Weights of a small GPT-style language model, trained from scratch on English Wikipedia.
Size: 8 layers, width 576, vocabulary 16384, 37.8M parameters.
Architecture: RMSNorm before each block, rotary positions, biases on query, key and value, tied embeddings, attention and MLP in parallel.
Training: a variant of SOAP for these matrices, 853M tokens.
Each number is 500 + 40 x the weight over its row's rms, rounded and kept within 0 to 999. Layers, rows and columns count from 0. Numbers have three digits each. The size before them is the row's rms in percent of the matrix's.

# layer 4 attention output (transposed), 576x576, rms 0.122, rows 0-191, columns 192-239
066:518469494481531401552521499551558565463507499532557477594591518522502506513442489463539506408563543552517509521597490565509528482533525639523448
093:507492478517491453491492427492462541511444573513497483506531476509487578499502469461492474445507458482496460500427531539528527457551578430479539
078:500506487540521543446475504553539580465488503560466525466485522480474468509513495426533490430524547497535474535446451513529584536530460465463477
084:524480512476522487442540529454482464543499497369538479535521522560445553487501478516494489485496517488508499531507499479489524473518457458558493
078:495506502540567411508499506518487474520463481445518482475539454536482515493487526547507439547451516532557587519437494533507462476521517528562478
078:519566513523533524502485535460571499517535514493578437475505518495473507457498505501528397486485485473506506500552471522474467482454545439477472
091:567495533505519468563519531549530509447499472548538434488528507511512480476469526560552508557475513513481458538476455564493508569549559510481421
076:494567395496482470539517455468545485510496429534524503531492444537559478539557435506476481511530639461484496528536500443494446493401479534461453
083:484520445516511474477508574488509488547508471452437521529538491507551498531496550561505406479501541565520439418435504546551554463443479519529480
080:490526417509517470522522483541496572474462493435512479532476463464437441518518564481644506567418543505478477526507531550523513511472481434480528
074:450459561527480537478505542438491544488424493453490505511553545456495493481502512509537456509526506525543451489432545512522471511471492503473444
084:498469501517416519542545448460518466498541558571530589518542459511561482461545472501471551578515527542523479500531485558469511475465473418548546
073:474537516476497557523512478476494476537459510472525450473445505508462515499488521515532466557451480461532516542540464471485538452479510428556566
079:487539467449470473507396535520504573516491407454481507485523521572590467476492536540542505475479445485501434450517559500554513471509464459545563
086:503444489480546409459504481497496499514529512470551498458495536535512552464547524502432526468522578538484527568512560522455494516524468517529496
081:522483497448407515507461466494543539498575521539535556412509500481451477537517506438559512466475487440477587610500462527494434431538505510523495
080:457477472508458462495500434476466525493576536469518496527507486538483573582536517531499526518548514539516531453543601531475540470504435507511486
074:436500504405479519555506458477466455431461443504509509483480537517383501475530501472475531488501563516461489474527492517594543547481458423412584
087:457542517469480482512464467491459505550477503505517476481594525576507494458515541554473499502500494510463538438452515454586380494548484630520506
076:496453531521483548522482563503488462491517485446437507508463564521523484433430492492552423480494553513520461404584483572571449453501545577533489
089:515478451475513493513537572500483420454458488438530428428483451447521500602452537609512463504403452447480491494494489447503480542426503533500550
075:549428524479508464475554554498546509516516443459565453511514541471579467498469523533498514487467534531504478529531513459492532510512466438515523
076:504485524538528503498525459540546540521517521467546482516537429454550518532420501656457559547443458466499542530559531500440499502553515482464448
076:480533425533486528512482463473425516426472438496482536461471490505477456515543501465442481498527461467546508501449442476508484587417478516499461
084:548520442484554523520483539534510516485475428467564490473463491452566465497465549542468476538554526518485550484495519496504526555502547546439499
078:582612457510456526480496465572475447468500536485533505550410463527501459530445550493468517534534493480514488503485466513564543499535536518453571
071:480498489455479564582504499505476503515544485551463517441502456523479545439507430530536479502499452470469459532526477512448503485473440563573441
079:519495534487518605570516511510561530423463500481510588407459488455441458487463484454474471410536427463512518479575497477572457543464475406454515
084:505461454576503482515432460491468501533531481547490488504437521497464504436479456464533567501490477529507513461512573499471455407534454560564513
076:470499465496558533546477549444503435545474458497497503485494509460553505440504408500415473513512452567438544515527499468557482561540429470480536
076:503439473528510471464445485462493463515474464525532491554567509551486474449491475498457498524483565513467489505488495454520505442483551583542452
081:511539536486516536504484562498476562457453415535559471462536515453515542439567536480521496552482426513476510460531478550546545552516465497514549
083:495519506469514509506470546538500490529598472553531559489444427504423566477485426397529515526534492437529572523593525540479526496462523489513500
085:432454528541549483468574490507548515471525517466516531433483480497370541505472507519495499522432458598486517437540532538501533477476432471513478
076:568491567489508492442532553466438445479489429463532508574482545574496522540568491464515442502542493445551546552421511509454579432511525530502488
081:479492562477529511497498449506502524589488489470567473559559496514441564423514398521449418475523500485470508549575522464518518526461459595484582
084:499528565493509561504479567469450478484465503562444492502451466489433512489549446486536493553512454537506498410516591538472450493591411383531524
077:458452472450503493480506539477497466419513491606452542493508519557516535577510540468483543527424572484521472583565500475481574417426502408477497
078:522478530448546539471540500506602475471536509493477576505537449456473556542570434434499526492470471424433509501541540515451536482492496433504484
080:480508476493557604505513528487462465464435499474485497498460517567488494470444551513519578526552468518515550491495442555523463540532506601559547
083:496443427501539463539537525545494468491454506454526506476500504622492555509519557520451521435467512489544532483491561450586516514555572478528449
083:430539463519509558481581524467560516488509433494533479528486564470483471477467433531512507559437485518577521510424452467496486481502532474437437
080:494592525566460500462490549543420501532467496474481449509448495501492437569516524511521528478512500469473429543490392489463554517458525468552550
080:541514446508490507494506465504492506480534496500537509479549504431513486486496502506502573513453471473509502502466575476448485580474521416480437
084:497543504497461474490561507516498459535517502544478470490483501483540540513475491546454496582450474469476454552426524479477462524504544620481509
079:504499553534565499480485474514464551578451429538478463531569501461543534515449490465506534494463523569465463533513451516466505483566543520522458
082:490463538506482466518596463630508530448495507522530522480554529511529467524544480475452550496475537526458453424485557432492550494485495498523508
089:580555510474512510496544511429489501586540521481488471499473479484478502528482474487491444517466397487492471551552486496452507479471431478473462
074:475513532542484458522547513529455494493498559495512453506559492551559465454536474459543471575465501432495473444520462449547479505439484493583516
084:507543539496457518534523428427471492491447488510477484547479539437467456494599459498480438475514483474461463504514427493537492563394494547521532
076:435507458478507512522501538498443463453539508523520476500432489510524493543502592520497482503422507495480455462503489533557507479457461530555477
074:530543545454444485524487478475438510469538461452514518532500490589469453460465476454495493482484554483507495511479512545553589457506550382460446
085:477441490561499464428506467445539476452468447550499459469518540498470511490469462536544515536489533521525567521629517530515430491434499553549440
076:518516517449421450503488482521478449537464543529458413470457553451516426554496554476370486448438552473577477597439470462531500497609562512486562
084:449510520542514480530524501447476526575437496464492514461497483582423507428500479470503471479451515484511417457509511469534508495517480409527483
082:599478457501506468541483537589494441529470561495501414477459507571534445497509578508525472540474458436511541457472458446468482531491496488477471
078:540471564510451458515428507496463544539533466472527446455451531469485533505460489479464480453481514504472475524476515515495537484525452480532506
078:551488480453541513531528457530472469513509498431475534447540470465541477475476501495469607490487519468493543520501559498503495506513488378483503
074:497397544541442532487524496500549432517528591447525542428550458536513530474556548517438475514491454525509587433557467523542484455463455542452533
089:501502464518471506550487427458480510564576494498498457524514493518522505510512565517549528506507545532502460473559459560517516501567497594579565
080:491470504520470492486512597462504510529570518505489546460489497528501465462501505509438543510445417465542479440481537514480542487536486480570446
074:500585510475478469499468446442514502499533487532465552552490551507545509578481496444483461532505527468535406511480506459500455508607454625579504
076:461428520518540487453605546447470495415480507545506489434520478454533416548539528562447519555554505517510454537486495420481559490512499449551515
077:581509461501542480512453459559552595506542474455505480505488482487482499541513546482505510430530468461451495610608448488542542508485567453482407
096:562425522495500502467427494558491496547463531428514490410412454491515471474583515501469516470396472550426517506555541536461508463502579535453517
092:512555555429466484535490542537516445509505510464545487481530564530504475538461475506526516535529437446590559563504544525447566507566456514570527
097:482532454475518465499476451467471452534444498558571468411517463542474470475514456412538500497453507499480516532493538525511516475521539594505563
103:511517521503532439509507510449448547601526415540538470445492531384552515471427491384505509534476494467483509503512515517497566529489454504529498
106:464484498483499531475585469497495574438476564427535528542541519522491483475434516553476506446521432512500501494456596516588513544542516506483477
094:493510505510488472426569539480515542496503436465513456501503502499445410503492532530494486536464511497555470540549548462479490505514547521521522
097:546527506424562413500523542442531554481491458510519556471493495479478474507490512538485452522487436460442484556517541455465595540496523508472474
094:500518469547531504559589468509498534556477474454576496492551495437495509481496474547509530508493474527469432503470483514435479561524477494559465
101:481531493483507480463479526522528519501456391509543462537544491541517517506489513548514550492502511555535465487519581490487555498492493496507556
101:488521491535485542504470432419520526500497512392505468460453506498505567459431576466433529466408579513493508440514520444544528461504507520526537
097:517438508487521413472530526501432533514544561494485519485551418542484438509497500641549472501533453414504516539539518514447492493521510494504502
102:498436440551424388493485502509461568502530507483453552550465469503514478485522518418407516474493583480499499506481437510524467587410493436504430
092:523488483467438545503523464489580502474488497474540543477487461487509479522511495541455505425585415472488495468514459465471508516546466469420541
101:479491550456515503534480480467457456501500580540507522487529523613475503488452518463494426483495606505584509436460499568495494521512465497529489
088:473486519517477527467469507544510537431520483536468437578517463405467547489506478476521499531492519573484516533508561488515561457497499532480577
096:503558497545467432490549522540462525474513525494560509493503462515531382518436519439485518495614535483498518585489491497429500567448582517442562
101:443593447489498472510518525542499456488504440492534511479478493562576426484521458426524497511501542417533461470459426535515517485477537508476434
103:500520504563447423498512541509507527556490582491527551514487501466472498441569493470464495489576514461431463450530474524577565527500556514411474
094:525558471490427493574530527495501511591469453510512475475469498458502614519503500502505464504465510413501437480557555557503495511479528476504530
101:475522535501547490454516485443498443526533568492491511546485457525511475508407486582496521484508545504501492485434550517480508499513528504442556
098:502474489462573466527402426481504524407483536528523520434460459548472486496494555497560553513438544513541542516497459466500587517435577526472497
096:475444511538522448459509437455546480501422473447522523552467561514520484559459500541516529445492500528494489462553491538530527553518502444541526
090:484466513494437493497494420541487460518509501506488541475519557489522531523429477524513576505587549508543496552471449519546431456534505476515533
106:550456517463484435505529508499524516483422472480492505422534556511536509579501472552407478476473480531466533512513501425550576588542521495533504
092:551494472554406528484499453499505521576464544515490529545477459482562497542454467522437437513527469459455493486494490472509463505462441463396471
100:502518456537544465427511509545499497417540436482485506542540469473504474553425526432432476500501477523507517488469485445492484581437526600526503
099:433530487494551506488538526431434438470484569524542503461576538605496534457471556509454467474405495474498508447414506500499522494454546566512503
093:485502454522479499455486514520490542473538490451519445457464522482532478559512514583558484542531480461482538508436474486553460523475516500446455
094:485526475521477396503503450511557474604496546500497451451539525469456449534503542453508486525431491473483549495469560494465548499482524506503515
096:471518565477477476545465538627550470485475514476473455508461477480586447520560479510472468523540534534468514539474529530461403481476526488489543
089:502516449576512515465432429504447523463502518398491480560546507477487548492471509509523531552538470520555568461525561490527495530438505491542514
100:490512545503429413532559473520509460514524522496451540511487515537498509527519546403489498466530555470536567491503510498465540510466502517504577
095:489504512485503486518526425507448527469490570496500532498407420547490537515459553477480497524495471530502496487502494521547483529583533422514515
104:556476505499538505575469557442531511557460516601524496472467502554554405498509505465519446457434482478445550514548583420436519493456452490595501
096:419465538436588530500497438457501469546432548491498566409468525533464564418533512558459491467505431467390543557459553517501586500512435489515573
097:543424455460556532532507560573522505510457521482493469542503507537492495485494600473477511513471436549482520522513492427528486503445471601518480
097:507575507485571439507461486419473490565516414494508457494515521474470546531456495543487556509515499558484506508509585485507524528494483474561526
102:561506577481558509543560486524528416578530549510504538547517537467484514501545487510545554526592511462470475545476552481434490531572499523550462
101:504513557479538460519524538436508576478456553557496533514537505520578540502494490442457496526544503512520476541522465563470496531498504467501546
092:501515582440517479505547502476481507510431508552525370531509549449498504513498526595591502453500440480488439553448442565525478531506528509513461
089:528500496524468522481440487589479513479489529436523494470394530509573432499510481488492548435553546491559495540496534468476563495439544547530515
094:413512602536463489459563459453548489452516499540501482555494484474544501432547499503517524514455525500522453417547563530482520542507536449490562
093:550529488470524510456553466488550496513502481445541505564473524565458521542603463593539533494465511424528494530496484464480487494483507498485531
096:532521534422492461567529505550496483476509544485546506487515518538405502419609494480524497459450495468472512491531528446531523453460496407453431
090:493492513500450491433564491478503449535439487496512497437478524470489502589503526528424484499433500479563512461530549552449511493541495505526477
087:474442545513544510470551514464499498470463472536481515519508502495448561447471466532561473529503472555544445547497518464560496415488495399486510
094:524405471465506499450495551527507485495471517501539518529495478466476528484480523451505428454563435467463539481481527426534533494507432432435486
090:478535445557501478468468502533493559542503483445489588484499495513490544490495498542430568560560510547455538475468477405521466484461506426480476
102:584508504478490566525583503482499420537500511524505552457514557448476508510475532499472553479543349550460545462496584463546558504522459521440456
101:548520487562476464454528496545502481486479500525495498554474529489489446563437505479492507467498481549533491449532549537531456497450452553554464
097:503514467510493473471501505486480503463557522525455504472472506483502469464491518494479484515470442509491603452438531552518486606469481507493531
098:481476501534598520551422513421517482503463503463444502523442513473437471447424505473540481560437484509402443541524548544386499379495528520600519
096:501491516450604397475524513547547489485506496433466459505508470520418461546517503516554503461492476500519480485550532631488537557506475507529483
094:515532457508569506442557544457507481499513445461460496409429566538504424502521556529490531576474475528477490573518500536500504542449553537544595
094:508480477554522500465560483492526439518536449490508537485534501480579433586483447585558481505525491498524470436534522579450493475472516474483428
095:464460471520461510560507544467519465520456583550493532555546431499441405432467488583516522580477465567409478489484515564429527485527522473484541
093:527472524459461516519521449452455476469515584475491500517556489438492571468563465563500441479494501515508482521440520435509530545478472491438475
101:505471496513450480467522586469527535573456424493477539492524468497494537477502487443471386481434515508479544492451508498470448410416456558474468
094:463521412484555435541497540528470485440467492438477539470557496554450478457479531541494518510460541470459421559472452446502448477458515472509494
106:496480619473494428475562529477509504503433457453536459532527526472545473521545508518539496470556455497421467577517505582495516484528558433525488
098:543506503551498513568505467519506472521472485487574456468493464515508534444437435495501505505421507547433485514478551462522445552490505492487543
103:495500548519461540498523428467474481561520496494546475504535507477556541509457453500472439502532561473461527537534474477486543472544512470512453
093:504552514488477580534543480474534508488530552521454566505516494476536522443513480590547494468479462468550510507509540508542484513536512440471473
098:465540525436481578539464491529499483520519491541494423487485482467538505486507459512566539474532450547494492450535503571462475532490450463523508
101:544511522528530551462503418555525580527483494586540598514514496522461558549499447454488510526465478478474511545553470467437479488497515405524483
093:519507540551476475540492495505574595457584451493469526590490497517545518459484511436519514434502487538416462403468394461474464518556468513453498
102:509449543488443531494478436496517522503472526474470483533458547512416548480508525424483518546505495455506510476464531552516436528544559457481503
091:555478453471484489547467570492509481469466468453532523536499518525536550528485516536530456486463544475464410495500526558537529537520592479557543
095:541547448569517545572408428486545530520548452502548476523528520477474499574454466455481509519522472449437519530544545481440518510469453495482483
096:527498490496527375537434463530427518509485494483572530511500433515549522578537526477480609500468538508542515485494521562531548439504491523492481
093:579509513500470511449493498504476482479449471463504506486530469485522477548475426490518525476469512516543499486536474457474522494518500503488453
100:539507470549467495483496573495512492522423492511447498518513503465522488528548563548598514451470561566517507493447418522496586521561451520418432
098:526482504517482543564469505596442583546492533571507490522444503492527524459446439542507460542467553461477509569478418466489452503476512466519475
108:562418450470515474503486473497486542492492433505524512435498531519509422484472534531556454488552542504498544547434464470448470513498479515487565
104:491548564451452491529495469482413508492473569561532491521519482552518524504539570476523495465399495524506462487406528462504540549558546501523505
090:534551434469549507530533534459511475566445432466559461443541499513577501533471467459543522484539448453439480560432475473505451460513492478533506
110:532524528518478569479494493538416511535529512473472497530516478501503509460492450482492451490481494505469497410522481478564431476477437489509541
094:438521433513420472472461471487530540390542459583472547579466489483562425523543458462489482477520552473500510500537503485399549483528489461448453
102:458480542442463464516549502505575526432444533524451500463546464514562544481536487486570485444502488526507441455492482467501471461523511430416480
105:450534477499473396506500532557513447532457466508449561508513508492483515507539496571571501539464506482574538474452588487493494471534488500564453
093:516460531504539493510540578426510542447535450569426528469519589483501496520498537525505451525542480512570508542477453522481586505557579518518410
099:539557455546554530476502526517495432544460484454486499561482489506513503495479470486448511471453537485471483503501513481481497561493503552519513
093:457446489511571494486539452445456519515557513439502508460473486428530470437481540441468492473462532525440506494578507494484482430512468500532573
104:523504498491556477522504494479535474519414506448479487523458458462500553496588508585452490522562476528525496550446481497472494513479420449486497
099:516566423506525528473569495557521520598484434445477499514437514448586449507530529520471499462491528506477438509563484520524490469576561371424496
098:473490502497498546483491512498504448503473502445512521400513447532431507462543585527475529524478493496450507489460524467534507462530518516519484
105:483490463444536441490536534488574531530500507488484542556515481469563474525524500522522475465506458450531555486489539547483461492476482590476549
097:435501534501571430481547533463476486484498480591482531512489500468524476532518531530419483449483496526444503516564532525501570534532497453484493
105:422507523461491505503541446517498497412596499448499454490457502588408547463639447515484481500471478435493416463524542525580526469566545429520475
094:442465514489481546525460523593559506521519582438518503455495497499468577493526478482523550440552527432557493436502492462483529456501507508536461
108:495419519549405478470475374495523492482521513415539484564470497478565474572481529496490521508597530512495548484531524465554428473525494435502510
115:504488488453466466475398535500493426568484496452524474507592469557507582467502482541571495541474502553499482529454448551521467519436491583533515
089:511464504495573502446490553547545482500518532459488434449480554531466450436538558569529471448462422537494477462481532556487468462481451489534491
096:504542423497520500453533505459447493401480497439474545523504536440446527576473509456515518444575500503567531571489500439543519503458502491501507
110:486511561428474518500526386478509560471463563510544511511533515435520478487559489431496475468536471456547508474445552466484535505512557580447496
095:479506458472512491511551508435496437549505509553500509441434546431468543572503541484419489493494564480522477479492508488512503472433511550463420
106:510542553546569524473536563410565489515417450483511549529563570480564497482467409572522515456461547518535413501428450501495521508511548540502520
098:479474578451452549513544414566433531472528520435471558488505549514542518477495484488532526455548552505525510511410456467497457546552517549463543
103:570528414501406413481518515512443520457561459526555467464556485449549566536516506460518480488520483538493520485497483509493449490486529514453468
104:496529503501506466541502512483541495506471468489488527503481460472525502533477468514496478467505495462453489541490509476494471496467479520478455
093:569487499534539513503550556501539534494453482506518518539480474408508461458476440515484445588536510465480549519543455489489564488471432516450463
101:487512503493494471491464473494509521500501471431539498509552511513571519484443521478457397433480465497444564411469527486573515530488594581459517
102:558516528509538604512526515475519487545522525514501473522500449491494544509470466495494556484518450482511481452478404533489480513497505530508501
103:425522516520505465507533454537553460428429519525481583477482485480496466523444514470549484463467513555613539456510554477453495552457435561434429
108:465462439497461485464491555497469401501560466534531544469466482518531468487464427449461493525468539497469506518464498447432477496536493622504420
102:528461518485583556529547460465482544565455478532525566479549473421512538407486477513546462491500520505447485450467476510441488469566514477438451
105:549482536489543487520469433506552494510477490465462458463473478470521433452512547431486489547433532577487547506492506508537492473507562366457560
106:512472497469560582467454454451519493551515564469460524559500526473477596537410433519421471487506502439500512521540406502567477496511522537485501
112:485513537492510508470482499494476511417577475483462547577465520526406563555487502403514545514482479564529545557421508474492503506459457591462514
100:553509429540470540527503431517494501555591530506537553438467476513493568488492478540444500497444527514529518509498498512452515504579408584539567
104:469464491515525508527528538502469453471439525483483536533444503506558503496534466606510549501451547522534443440493476503511470542490544400481502
097:510525486523506485485489465520505490508529529586500455562479463518566529572482480472506550569521495487514495480512515527465495590536562539468521
098:531529515506434564456511503438543572498472535523458494559533457553551506507443460506474572505507580571529485549508460456464499472537502510507477
091:515463440436466504490526481548501528501484508556492594509489542489477481499537505492570499508422535482447455457492496463459525445561526523471488
100:502484499510482497554550468490549527521502464480498462484499460579503537504562523595475442535552544432427477523495513440517484428488515489443466
109:484466511535491514450489608481539427536502491498427470550541549444520526544439513471469509559541482585547502439464479501517419487531433544464453
100:450523406523521494579559550473501443564571489477478539505464524427546482509489489480418425556523545485485518474542459497482530420518496519432543
097:512473504491497534512467493542480467479496459486534471483472535538496450515485528475469515526565403540570527431420426603482528479519443547468506
098:523482483488497469496495516487472547492469458447474478584506523497465520504538489537527472499510469516607544509460550449526511473485414481432502
092:516524515521548502438496474538413552472476467493479497455507520525472531477543509446518487477511522558455512485540534464490499518469525479477499
100:484572460496527500520565522490464584539503486465523514511457566485528483485431542557481510533533496535473534471513541498477497473522478552539599
094:448431592438425436490529446436504519428449504495481442524505566480525510480535530547516458550571470532538486460444520479414534570544425382469520
101:457418622472511494445521479476537478462490475495493419565480545478506481499405528536536404468532516519501474454469514504538493480513463470513436
097:449515454499528515494434533462482557499513467454537533623471558479474544534468493513489515492500548465577527444462500495575493516426477537506463
106:493513473477468506517481403463455542522547512469541445533437507451458487448452535428540515505546484470468545474522462521468505492600511518473563
096:495512510482457421566458458485536520549478500533492516537475456487487640474591520530522493507504458506536510495489449493544469514488519522519553
107:409440502569501537511499537505505455565454434514488472487477568488499532476475492490476456538493453452477554465447469518529494494484465452443487
098:541478539518480476539520502517514536498473526479439474581466557508448443407486547485434470560473475496504466457519498477516492497521496500597493
# layer 4 attention value, 192x576, rms 0.102, rows 1-63, columns 192-239
086:480539577492469470571536467495446394521513425495362505475565465557437468499552516506462563513454495510507521503464445499465509496510524505492533
085:480475442559485560539512443509440485539492444479491449508555447496500521498511503486459534485420446480513523472516545519448467426509506487566538
087:484490489500531453533545474535525471485503396554576492540563507485448428530458473500485430500500515493483455505468563427440509395495505475480568
086:517517431563472513563470450589440520416541553499607550396462517431479555500493511479481532475543506447455437533520467483535507473480530498527492
079:529426525449480520573449498485502488497464493546488463462520398453576476555466518501479522550566548609497569511529473470464485507534482458453508
086:562523467533506590507488479509491481532524433512532533492554503490498486494483493513557492584531479471426525480500512463520472579505459462503523
085:467509466478417437517514520484483592453441533475573480474510512471501499518496531491452440542509533569534484499534574463472505555473570491574412
085:504544489542493450438462482460563484557550470527423468527536504515499495427513517486469525492478542457434400505492549467490468509497492524548551
099:470488492473539515516468594564481513526448556514503504510538548532485461485497498559440496505508564505525502533428572532494517452504438534524503
086:511389387472497499517496436495440524457506506490524497501521506517482514516574499477463492518500499413488584516449535450478494504512539500490578
086:496533487445569475582475523532387540503546478479562467528528481531543487496473516462507471528522577464593491535493559485531441506499491492506449
087:532525465510509508606481483516485458514504509471492504532522451474505438417467500456490500470470532532471474446545423538406484524451486513493560
086:458426481525561517482502522520511498478542532544426567548461469484512508510594479505490452527453512590531518525556537502499510450489382494481530
087:459436524539478544449494563515556516496538491522376521552494493523503469488517467503450490514465488527529377483493522462483506506497544472524495
084:511519473582453517497461478571477439517501520548540485375522547528551508479514463489466449515528553452513579472517476503486517624584487486533547
084:446486517429516520470500462470485386543527512543568512457472490485559545467502499493523463524449555427493531534398555465555458459516539530525470
085:581508489417490492549499554519527514536519506500535504492564505394609480475500522444474498520497467472462518563519496504520510524480489515521540
082:517519416564449525517495492497616530533501567436456437482472509505578491443453524493522476526417493441501446545536537534545494472506464523487464
086:516534516496523485483506523436527503471521592492483478590548513467504566583519515501420543444521403465475518546522540452517526489564483520452583
088:562477525501525542479502443549489554471586466466493535426577444511418406501488493567419451539519492543511596459484529557465545442516465481465492
081:433557404562559436433474506516560513542483495471527469420490489502433528446483528488525563453484451549515484582451387542496516495538488519492548
090:528476450518436545601482525475556483451502521488565480500595489424525552534506534517449481505564453585579612413536458499498499553538477530517405
085:554511529476574463553498546552511475491498563467542561537440534546378540500500435504475557516481553445467482527503514565552559485541481491423481
092:471484494543476568568533560463488560507484515482553505499469459438578487478425491537494539564490450579529468456454607550450475471453456517494460
089:515490527530469537559521514480424485440555518518517544452578582561514543532483511496470534440470494563525509475507470550491518512498485530530584
084:492442478526478505523494511477561414482537517467463515519499489513459502561450492497473446525418535461573481438503477433473484551447632507500534
088:567442497538448561585500509496477598551513473552552589462501565449453529497499511541477464474488515517527513467531505545521460517502499493518498
089:494518489525492441542474521531562556570522461486487445457499539539468463509555496502477534497482452449491414542424531497564485615578451539465527
085:450502445496486590470510556553406508445536496494452538536391522477598461522512491531493488492545469478432463525461541496470476519417527460459569
086:505576586565504510528560567546457412445544442562522439450647462609528508431483486503498493449554431487500512453499479431494502541481493546448475
084:530481513438555532529531517459460459484511476554434522472507501468440490554502501531514444525512385466485509486511512494499511477519497504522448
089:515498550553530514554497468472489420496484457499449506411529494568495470554554531510565521449529440471484567542502498498520492466469479523493536
083:464509523573515525582535528500520456473489448483455542441419533534484463457490464516463552479539507542502431483432367410479500495446515499519526
083:518460607436534533582427480452511554512539624512544590575489510469469523480545499498449523452467480454560506481434551459526536472468520474553512
085:498554468469491446421523533503584474500453439544506464499552475442496506449519520507533572496517382467480508512570520497473495532535427560499423
092:488452484440575482475537543451447583578421496510400516535542451458536474491511518468612523437529431514474569490549611473535515476487504513472432
078:599458569478438502535502476492521431484435517469467503509517555521483547447460500528494414496566460502449585486456536471476511531487500541446576
093:563556454429510543547524513543497507569488457506588528515541477424463557496486492521552499471482463512483469550515411542456481437505459472546470
086:555491533434529456487502427502456540482511573502574473431509571505542424457580544501551498507453548567522505484548509508524477447468545481460421
092:476528508425555483523532517497519466421510518476513576574562511547561502443488506507470544502458454512510508521420517464477463444531439538507499
092:484521497556618489494549479454426540494506515507546544491504421457549518507536498516517495506564477510512610469547596476490516544502470479489488
088:503446499409434635451525576549487583459526449488426527469474459589468439489517490536416455487448517581504532474423519550433492546519554493500555
090:552505555565529565545503508510509475480468532475637515474504413441419571486499529500497447358553479495497563481545513546582488462420480502503532
092:518456535482401563445503466448649454516464487484548559508539527454485484526434497547488531464502469480505508486501538574476486502451400523423508
082:535521458429473542462482432466493490555554487514549566511521565491467521459512496493607446452498511504506404462497436514550498502510526502553479
086:457484497469566566571505602535393511520500543510513509545469459476507438469513456445481541533542541505469557487564470558456496514447500494483512
079:552537480568522484472530495589596513456509433527522530549441435433437579495463483566445536411591392519553433477512541488502507517492526468528538
080:518482494539472554526521482578473547520421457549579490444432523454470550521543498522533444535532501448481497536500497472600475475528511496440513
088:463547531460461542520505550516584475458465530496498499511585471594472553511505469424512518458497498525507383440479477531468489519527542504501523
084:517491500559504481422490486516512437507497430493523449417579453531485489490524477468428531545468579494570516530445500473506505445479540482506504
084:542474561481543453453506557512522491531431455540521474553522495453486569519481473534525512446488485548434474384533597509445481457475503504477406
086:519583448506532534444523482550601444525545520478530554515518487571540496539414478531500497483518512580475555540511523549528505551428454485467459
085:495545517533559528522489553484528514493464554520508446551538509578495389507524555547513522516494492558539488531468559572519471452463489490431600
084:498405505567530509529508504484529511454461448450405485504530391523530481541593531501447429601445542530530520525454557502464509520489570502535390
079:475468526522537503487529579519535562487447522474506537491507495477543506472434494517489494489417510373482530460483495495532531497525520480508508
083:510479478483471499528506508469537450433536504442460496537443581541496475450494527515464501466514529478498512459500506477497530568522411529466611
083:413473501493474503441472517465462501517454547502525520551494496510559495502449523514544529529456478541512646534534470518381503531526454526495503
083:540584411433570428460528537475520506447534459503471443434562498504488428504474511499512521490485489587512472515462470534550479550573534513483493
088:464491530511492480484466526484519526390507481485470487474500592504437455535517507512545521448531583499496453494467473497519524471462415546416492
090:433515519620467570563529478489561448524472492461518455477534527438552498572419491445444467441453433559514453463553469492576494530511446533469577
086:397560518585437457494499468521468421529511527518527486510487468597520520526463466426528536441533541499528541520475391515532495497514528462519563
085:522509537484560491489511510458578524519450555527476440481549590397503519374533467537562509491573534487481487486510505476506510530419440486471506
083:426490490494430487576483524525497430506485493498553494453481528515587457485538488514515501464522547497499452396497608445443527536498494511475569
# layer 4 attention query, 576x576, rms 0.102, rows 192-198,256-262,320-326, columns 192-239
086:441504425526383469528475478525531513530469504481454552510489593532515519513516540444507518451556475366486509529505554524503543463499516537496523
087:490495502384470581454496503512523493457523482501505559460497541446466484516531506465569458493408526546577552559507451482482523453479516451485473
085:538551501500549585536530556462532448491530466541523477454483500478466493493492502512498487535413508544466504480475436459458450465484505485480468
086:479537469511559535553563516508473446435466487457569485568495371511502502451489460558465493433518425489486508483509611504511402572497442501494525
082:493437474488533492541433511568407513532424497548541527445471525535563506491528543446437528539537544455507509546485559532552451493521542501486543
083:538447491493448472450523487488508535537557508486468529505556604503491492528483520512514461531480506547457532486493557494487536521471509457509496
090:494495406433528548506565532414549482509544431453482465486479466466467501494518491515546466524452522524497501501474376479485489464490499549535504
053:417409520484449486473491502513576493530472479453527557472533543446496528511488542521512531475467555540442541487554504527531546492532549492518467
052:524498506451442521477553533508570495478484527546487498495436501477457493479497557494605463495425502528514529553481555502428502524533489458506560
057:552539519417567542533506507523491552552464429538527503464447459482509480518486483563469411574412515557539534497465557441506527482535478521455478
059:526467495594482557532503488475450443477428560492524417496536467559453457481503470516488479546532546516476522439484486479496517494504464527471530
053:463473433583477524475501495537519585454528558535461580465503493509454521560531492472430440469523467505473570515582499493496523492471543496490423
059:437474483554472499414523489446551518465547439467537491468552430454510486473487489541438414565475517508482521488494503430512543594486498512521508
063:471499542441492501490531533479510555513517446482546475437468486503526482481454501545497395564449550534487453563497548489444476447540483536521506
053:557547548486529493508565430496509512535530441487525508513454442474627470498483542487493511506520472460477498491472440497512490493494441474517484
055:477514534560519453487540507540485543432545485505555504476447469421443468500471476455514518547525591518483406485506539525476492474447469481537505
061:456475488534460471433467530477497522526521582447514514543534519456425518472485476466524500461512492467524456479513443511484601494551536486484494
056:464511456525462517460469495507509475446500577551469476563466503552541499479536514501564390466575474473537467550557555489537502547498485530565520
059:479450477509549538520500442430486406497445484555440441519421489517538553502542527574482500516528493500460535541485521560517496517453498504536533
064:512504472519474473500456404459482420491479504505469519550570512545497481490534527543511627501570504455453497541460623542511485544420452500463507
052:528513451521543528498492469555492444534484528520509544574609498535463472521507486519501516556534478451455529533463470505563527494493440420489428
# layer 4 attention key, 192x576, rms 0.0926, rows 64-69, columns 192-239
046:502517557557441447419498526458444494527491573598495472532504521526471595510433494497513504546480505541566493451494454501472525514556440493549493
054:507525484537514474527466523492541501553434526479486456388572504520499494390497455509415570516522484476493519486449514510544554567570559509462503
046:522511550524466478497484479483517434502493450544476463460436482528511452495484482537523442418496443503429433503505451526490450554497505559518436
059:532454479493560419409497469505448549627509468448497534544498455461479525533569459557558468493460574479469531511527483481540517451534440489523449
053:490610560501524493520524497533503513542506474474537486532609482556456525421476499506527515512439515470506459488521479535530484524549471485494510
054:539511509502460476530529581513478461498458510478503495446429510537483508481461484493523482508603461538536510505497520489518467511464524581475572